config.yaml
n_layer: 12
d_model: 448
n_head: 4
n_kv_head: 2
head_dim: 64
d_mlp: 1792
vocab_size: 15678
activation: "squared_relu"
norm: "layernorm"
norm_place: "pre"
norm_eps: 1e-05
positions: "rope"
rope_base: 4770.0
rope_fraction: 1.0
qk_norm: false
attn_scale: 0.125
bias: "none"
tie_embeddings: false
parallel_block: false
init: "orth"
init_std_qkv: 0.0243
init_std_o: 0.0322
init_std_up: 0.0243
init_std_down: 0.0
optimizer: "muon"
lr: 0.00577
lr_mult_qkv: 0.7
lr_mult_o: 1.5
lr_mult_down: 3.0
beta1: 0.9
lr_head: 0.00458
grad_clip: 0.5
warmup_steps: 200
schedule: "wsd"
decay_fraction: 0.464
decay_shape: "linear"
final_lr_fraction: 0.05
batch_tokens: 32768
seq_len: 1024
doc_mask: true
z_loss: 1e-05
train_tokens: 400700000
steps: 12229
dataset: "wikipedia_en"
Each number is 500 + 40 x the weight over its row's rms, rounded and kept within 0 to 999. Layers, rows and columns count from 0. Numbers have three digits each. The size before them is the row's rms in percent of the matrix's.

# up: layer 8 MLP up, 1792x448, rms 0.0852, rows 1102-1129, columns 336-447
# down: layer 8 MLP down (transposed), 1792x448, rms 0.129, rows 1102-1129, columns 336-447
up1102 109:470461495492497457529466533497481456429546548498460475488492532454482490482459491499474481524524533463486592509501531442528532475455502565571514513447604476474532513567533449457505474474465510513431426559520481527475526454482504440430506559467501443492509523483554542531503387604472498439455491504487532453532512464533527468442474453492
down1102 111:500505537487445483534546437451497556416564479525431445535442535543494487533538484511452524586528508454527482455509504496451502507542411554439475542523566458475587512436499523516510485512475495438538412546513527492505503491459535491499480479469527517534497498585550496535456441520517562523505490519604488422501472488490526499516468482536
up1103 089:518533493546510537508452416493436504492516537454546396548521411528545527465491529495509496494502441571458539476581464459476524559526577509516446482488471453512492498524513455487520551402455540451534444465473446502484488482517518546490502489511495493505418491514424534434585523445423432485536455516494484517572499515516508508556612485487
down1103 097:555508638512558523520485411497497522496545451554529515465472496552513545535534516502466532495547473424508468516494489517513540486566535412439549511495511499447513492465439515481486474473527467512477478482441503493453474492481502516453527516519498507531438498528476530401456471454474569472527511496478457570479506505518484496465601503521
up1104 074:491552478549520540502497505536509522564523470492501589523502505458564436509500513496466501448503442490458507507525547502527505445554554426529519496422501517429487525511490487503534482449471515486517508510493576483500574510510450444446561537470454498482473488486492458604573526556495555514444469466515535451485498476515423498418520519516
down1104 079:504484526583482508455504510540550520590517537533473513510513426545554545486467475545467533510515531418509484405538491496463501506451454491430470541503492530466505571512537531522491469439514490515525615444490596492437458520460552528491446606548523457536492482535564521412473569499492543439453508492431524413494509523519513481491484512482
up1105 077:529516545495525567508469498453466462541479505495545516423497508498493461518493550570432443527519509536482463538549509539485508461501506502486436508442498549545492450546551506515524470461482513499544504454502446528499424470492534513528473524508438538495500506464508519521526525494481491492471464500416462533444482531537456453526559529492
down1105 080:431397431531568498602491477522532508496464499460456481521503370485519520561544484439435499492496491468495496509478538411525531493514535503502441533524502459514460461532556498476531524510511531541467477544542532471576531602482502580467509451470509488530497542491479446443492413529493538534465442443542498462553469482471553510492517513498
up1106 109:492468427518549541589467459423499466534599456468499451496521518571490502490474480420543485490477504534539565536540537482467496489481469495514502502459464416476476551508490514501526582484507559548407499501524528514414459377470460529505477564522483500532490457409426448543488448542502529479432476488482474523484496437490541492505544473452
down1106 103:437453568516551505515494461481507474510502570489513512562483528493487511486468536458494485520508536552501477521486438489458461438494508514451456563418475512561421545530426479513488598519493438461519516581520476450460470518504609513554452445459513544478493515546530458464503537534499554488454476484550467470473498461509560491546514529513
up1107 089:557504523462488483484485458522431391478601573511528546615494501549422467500467524495474498519459477496506522412490369467521478501459480555474453462460497529404535431533484436541501489515447500511464511478480508545550516529483507535494552549513493487569521488515560460511506467489449509495593498396535477517567475522537460482513547520482
down1107 081:446472526566381521566462528478444489542521441514472481498490512485517478530455506507551542519481475518548418430481471465535549493526438558484573518487528464582526537510495524482508493440544465433532525527507486438501504491498448466512414474415508421577501487429500455535499499530466504490500512486474552529486491477446472498486490545500
up1108 099:519492519486535420489499526552497468462519510512504446440431461544487562448550502531490573533428534508510429465529474538539504555466525502489471455485482497533501451491506549468562459488525460435484552566522485481482465554578539532443470483531467551519539434494520532455519495480528479516525558532470475489550523513489549567479455470472
down1108 104:495487588514492551464476462500442491477528441494503521556516511454540536528433486533510546527499581472584500524436577498465515493482502458537478540540440498585462469512487513524444476504502470510455523422511448494557505508445504492528543484495527452495537521514541494456461490499508490465454522485532549473509496496507508492516389527505
up1109 122:505516516444545511487471567527505510472431473451547554498488410492507549467553485451499513573491548551544476490485481516521472472529472528522490513474485532529534514499536540542504462442554507533507508479499475533500443544558577519414473459568479487493525545440532521537444503541574455501545532482479557507546541480496546501518459437485
down1109 120:538552511475500486514492513476502541536498475518485483497466401488513565568536503570413448472487496409479531481518472484554520504462396603482516537492511514535538601453575544571496533422452444599532504472377541526483531492446515549485513554514529475504485503559434522587459488496468496533511472507552579519452502453485502516536458489489
up1110 116:498518434530474454535429495526469469484540497518537511529443502490537501517520492485522516469484485570517516443553537483464490541488447453517499478530497494475524419479481569484550519508462467418519442492495527562557596578489528446563446518536493505493488444500573552494471475421533451501525487544517479480457544499486454551484469419493
down1110 126:538432483513458491486586456498554532518536493477468517487500511496487520483436440474414451486475447534459537482504464521493499608447519513466521508575425537513529484422549498461526421488522534509584471515559491488460514536525545534528532516552426418495530487449484467519532507509460476513502512545496481465492508479504553500484543555594
up1111 098:518557557573505516489522544492513534543470504451475481460494518438423419523462514522540497484567522451487485420478493454519529493339551491497464468545527446523559412524531523462478517498508473445430455425504472494482527469495550500516483547495457453528504488560481526506491470419459478566522478472511523520516546429472452538463527457459
down1111 102:501660449415490484507553548460585452501514524542568490517525557515477497518525467504421502527534494553462512508540499504551456577547454540490544479462480529544467523466525487508509507541457529432522573535527536530518486483463510500480554488523520490497491485450544489481503502552472506569493530538443461507516572503545498501486544495481
up1112 097:510555472545471490520467492489522495442454545507520530445506494551533518440508513483451502491485451468489482463558442480543538554501522535492526509427415524488449488512454518503480534528478454485441442500574513474542484539526504590519490508538555508469511483514454459533544536445482458556491486461444477446580471534505443454490457580572
down1112 105:510458479482483471465452426449532490490475478531447530492482491533547529495518539508552434536407571527483507526513414539472540498477516531505513476483531487491515498445487445459513501457443480475521503497471450531484501482518521461434431453549522463534491431502451558467454514599468470562537523491497524480518542532604464520544446502431
up1113 119:499519463504463467517482505491519431492462508497455472494512536564506518524577478539541448547480559474432528480493522503494553488461507541479504406472507505488531546475547505512469574535458464510496550469462553494508474534502475523516518550513437606542483539464563547496489542455482487468535433505589543507523473497501526518440402530463
down1113 125:461513503453516480490524425498537502459482516464483452550530543504531479439541467583494406460508486473463576531524474451437464463461454482572532500502482549521425531464569544425460535429467521458522557525467483488472483403551488537490508470473523569488429553498500515489498493518454421476574499433491511542393509484527468514563498562535
up1114 065:518520505490538534455485414490475503541537529470497450554528557460492525493558485468511515496392444479441489497516450536521568466515451543481441481523547505472508511504475440474471550516531564507497491561446457433512491461604530506491479484527461470518476522475473520523515504461501563558525552484442487503519542527455482468469469499572
down1114 060:507513459541544488537489607563484451499536493456449510429529455561525451427484554524472527448531488529490488472478580522474494437409464477503508511491460496539497531468581495515498480523494480529496515471479519537542510555431462513492475526471526466537535544497571459458494533467574457453476439522605517512373453517474510528512505569534
up1115 113:542519437536446466385454471408508446487489482518467528469508436531446447503560478481540510519489533450540448504507562457440505475503522523466524510495495540551528500531481517496527515508468504542424533439513503552523579504532436490521445519509520513504506465519493533573465473512427455457574469553527518472488545497491512546513455467499
down1115 110:558597446503488549470504524511516485456517518490495479512468520492465383527460429582564422508492491518487476477476475443503497526513513488513496421497490523515411508460431540585515483432486490510473477488533510515478513543495503483539501495535447463478520502499452528554518432511498490452569538476422537523432539510517615546497484512557
up1116 128:520500494512510507512597590476602531497561464480504460482485458499450534527548512399433471480495482495562508438513523462447589489631492522531492406485513470486504475532489512515511511542521484482480515482509490477513510511488494523453402501418412522497530412539522536409462474468542534400491537469477584409563512492517540454527480475556
down1116 123:408402491477556580571506541505474444539481492452478471454437567530455468514514484465497406504529506534478576487566506552462490497530527567502548461533498581493482504514527523505493498488495496515555518540460465573505487511519520513507479594571545461503567406470418480526514480593512484383459501468527498435553535553569458546513492494505
up1117 068:451474540532524532485501492537497477502484448526504538522445505489461500524513526495516458512475478468452523452441472479469494510494495557513460512449483512492496525462570448438479460489485507538445566469513474528479422576471547445478549536488516509505537525467493460518451489487582490498513532438564478517501494529542460411489485580545
down1117 071:549494489491560511465494549476469517470452495456464474527566496525545518475503567486413500523586568592463461502462493485555511488551582508556502537500573552496489540586422498547466524486526531473485499487604506468502512495503545511507529471499548552476501530504480503420521512480469570504460448516481449488472528446618459480495504495468
up1118 112:541482528514597551556492517486513434502494538460426511531477520505442394478481519513508535510521449437516477537544551431509464475495467445452531478553551526584494556467526507492505531539481506507458463500553474515491474505505465490457482553505488491441519447479476514464432491536523486531431485440513460463489510429541425542502539459573
down1118 104:487533499509482518452477433478519492501504552515490567459418411512522492520509543524536489470475503512480518510470500538452494480542515471480536482519530532524537452442553486542553510492438557502484470493541490454614533420488461518480492526557527524478518486486506442416561453444545491563484528469473509490425569454616435463501500506504
up1119 113:420532525472545498426513498523488471523525505549498536504505502456455563489491551490460545518514479507485466496520500569494553454439493496497502498544484452487473471534536589471513536481504440481552418451547496532505531427553488506481497527469449551496456501523518517530512529453535505452469489503488500527558444494562531471493439476559
down1119 113:517521486459547521510453559587534514552519569463481490498518642465465420468467554446474485501526489529532472498483450507477496540480531536449563467514481511484494421488510559519509459412526480407471520554454497554509476538472546466484494545474424471495458505477450460527485523461466514540509536538467485473509457470458463450533505536546
up1120 089:508516482482409522520486516480542455519504500467557466465456493522459549467486491471486535531499468547492550439523484506475507512454519511455463485471510516528495474488494514557533510413535519569501462531436507480544544546560502492473488555488547520506529432482488533456406435464523486515481481569449481502407409487485515494409482502487
down1120 089:515523528535547590501546551473529471552555493557501459478488430523396429469511473498461508502557477465540522522477517524439421484543511480474595482499548454568538464522560534518538564584448472500490579561514508511533524570512475477475452429517471509469553539479528449459475533492439384579548494478507530508500558530494471512559526491471
up1121 075:448503543518439563517548564536475508531440452534481451472403546519433497504530574480434596538469565530537435512508512507476457525523559537482522563474494503495507468446489542563456523505470526491430473481562512483491529511533525470531518521524469494452470463512480496472524499490455498536503495506432473556534540528575496523530489512510
down1121 071:531473466543487525488536567481485480470530535510453492509490547432493508541554452506494530464456464502490622464488541471468505439460445442553532506525493491574472523563478542530500483517497571547453514476491590460524524426533466568509563493523541497552494501456516562453495532471390526593463483527607485512520476511496535482465527518452
up1122 097:571548510580454534529441491421518430529498489492489484499438515480453449501457549457511538533521440486482516528477535510492510443500491500568529575479526516501497577464488584543520476459472511500504467532453566469568513466489454511541479491505533508531510488449505514467505471522514481500495479469518529440486540497449503517548522454522
down1122 097:533468460472534527490484586550484473510470525431441550486499486491530475523413487449393509517468484479505509517451443549490515532462510473470494455493503577487543515465499495477453514531465519441481532553477504374438515517435506521561497599484529530493499518538553441446531579603518477508533434397523520533517516608470451536510488513525
up1123 107:576471525506453503505501509487454512538600471572510497485535583499489507554497529445510441459499495416548462513478538468492517454500475502476483501506489481518493465511528490490491487492474482502509456473460525484411537516391527545482495463543513497524504540450490507548467559568545505503522474461551465466465498529493519566477508463508
down1123 115:493565517552490531564532452518507502411509495533415526462527575530544491468471495530504475520500487517500505492509518490464479545524490502505489488488472474524486496526402517604505459545435513565532490454554537504509530492507457493452502493510506505441425481487470518504510509527511469485488446479478512489456469505528551405447489438509
up1124 090:500466556557505468515479522477473534488415562507511483497556463491532553490540545493523514492513510555551430520523528432464523555515520491459511459486570603455537413521509431517528590593499463497507545476517493532488537485494475489479578491487563470516467494476543519516487543462496497435511450517501566502525534510564451436462475533487
down1124 088:486471547467498463467425525533528463516505463491558496442438548484443505491498593420469539481488533469527587493563433427446525576458506479439486516444469545444545478494541549564468493450449484491535491567425500555444463467500478503507564507497442478459530492417508503474481440549437459514528524427521497612494558540457504536476508566488
up1125 104:495524481534518512561502505514448452485513482517512464498507542524577503574552518525464496537517494560501568535549520523519479453515556545477508503513498514520532536468488549493518589496526452482509527389467471495492557587573497519468505528498472567573592478540442502559492618523475481544487490488566515492576489479470453489470542577473
down1125 113:516521514487571524496519507496426497532503434469478449533519539517570565529589441451495480496471496476555530502484598554556409478498511486485483500542555500483508536463544474516482464513456525441514516475539495476465481445533496507399514504470559493435472499514483496533498502451546539527484537528529505520461470412487562499530529488545
up1126 092:583499577562508493558500498612498499493475585508508448603468507470502491451480476504529509507542573559490461535485543554554506456550512504526539507468496498494441442543484489474483565529454581459563443512389441519465444461507532450522482470556489479541528516577475451520508522487525487532423504540562507494526509543527508528522512561459
down1126 086:484478520501504498538480539465546577504540548494469517489514595519518524445586463508471485577512478550424472502490485479433589547466551506494615440516514522433525420436556521537448500484525517567497498537503528504511501456486496471463455520452489435504538513496563586455536463491466433572614548501429459549482500560563545476539503468561
up1127 125:573507494479527494486499502490433525472472514503521443480521468436546487506443532529483381461510460502492513546494459540468535579402494472544414555459438534536573472497517515528528519522495539530486472506480449549442473460491569527498456496497475493519501548445521467542493552546507406485465472496466483564470461551468512465446497539422
down1127 125:476488443480495505538504459486507476533550419493538495669444500464467494458515528457423423537513484428501448526440504454523527483483543464512497512454481504450485434538544519529446507497497506550498465418476432584518481476452534549427445521493557495545520563409532513452419541519470555540491497476484506496531505558475492425527446537449
up1128 101:484508507439478536501455495457499517524548548479403537491509513541439433529468521429441436480496518433544494549537497459507499424531505493500490521468593487512513509437429552543476473498585483508475540528510461578518526473505482497543444456393425505534521553427566507485421532510488440594458544499522431526424519573491422521481518536490
down1128 104:515428530524471462443480536517566469490413472531433528449508535479571480571499542478546384525518520502472505568417448479481481563612556509461517537530458467605524506527564534535496430489565504499498509457505497478459480545504517485423560514494456491448570544501522488534506536485480504516516500517417491561519495527527422496480495585532
up1129 105:458472480489457523456468558527441498461513535473460474514505419504500619467550512414386477502534533494499513521448495549555525488487534531514583496535527465539511461440538524539426520483507469462592450477513516481489403463443452487479490500511482487577463426482550523524532506511475518469503548464432487537539544448509482515571460509451
down1129 101:532497474510484498528447574485528519498555463511510482499497472520490432478524504464502540551521492430512577529439506431467588433470528493466468407561517456463555578451492507460471471517440498515472545516469510564530499508430549499499448517496541447479468464452414533534531459432522473502516544609559465513510496599486514558501548452438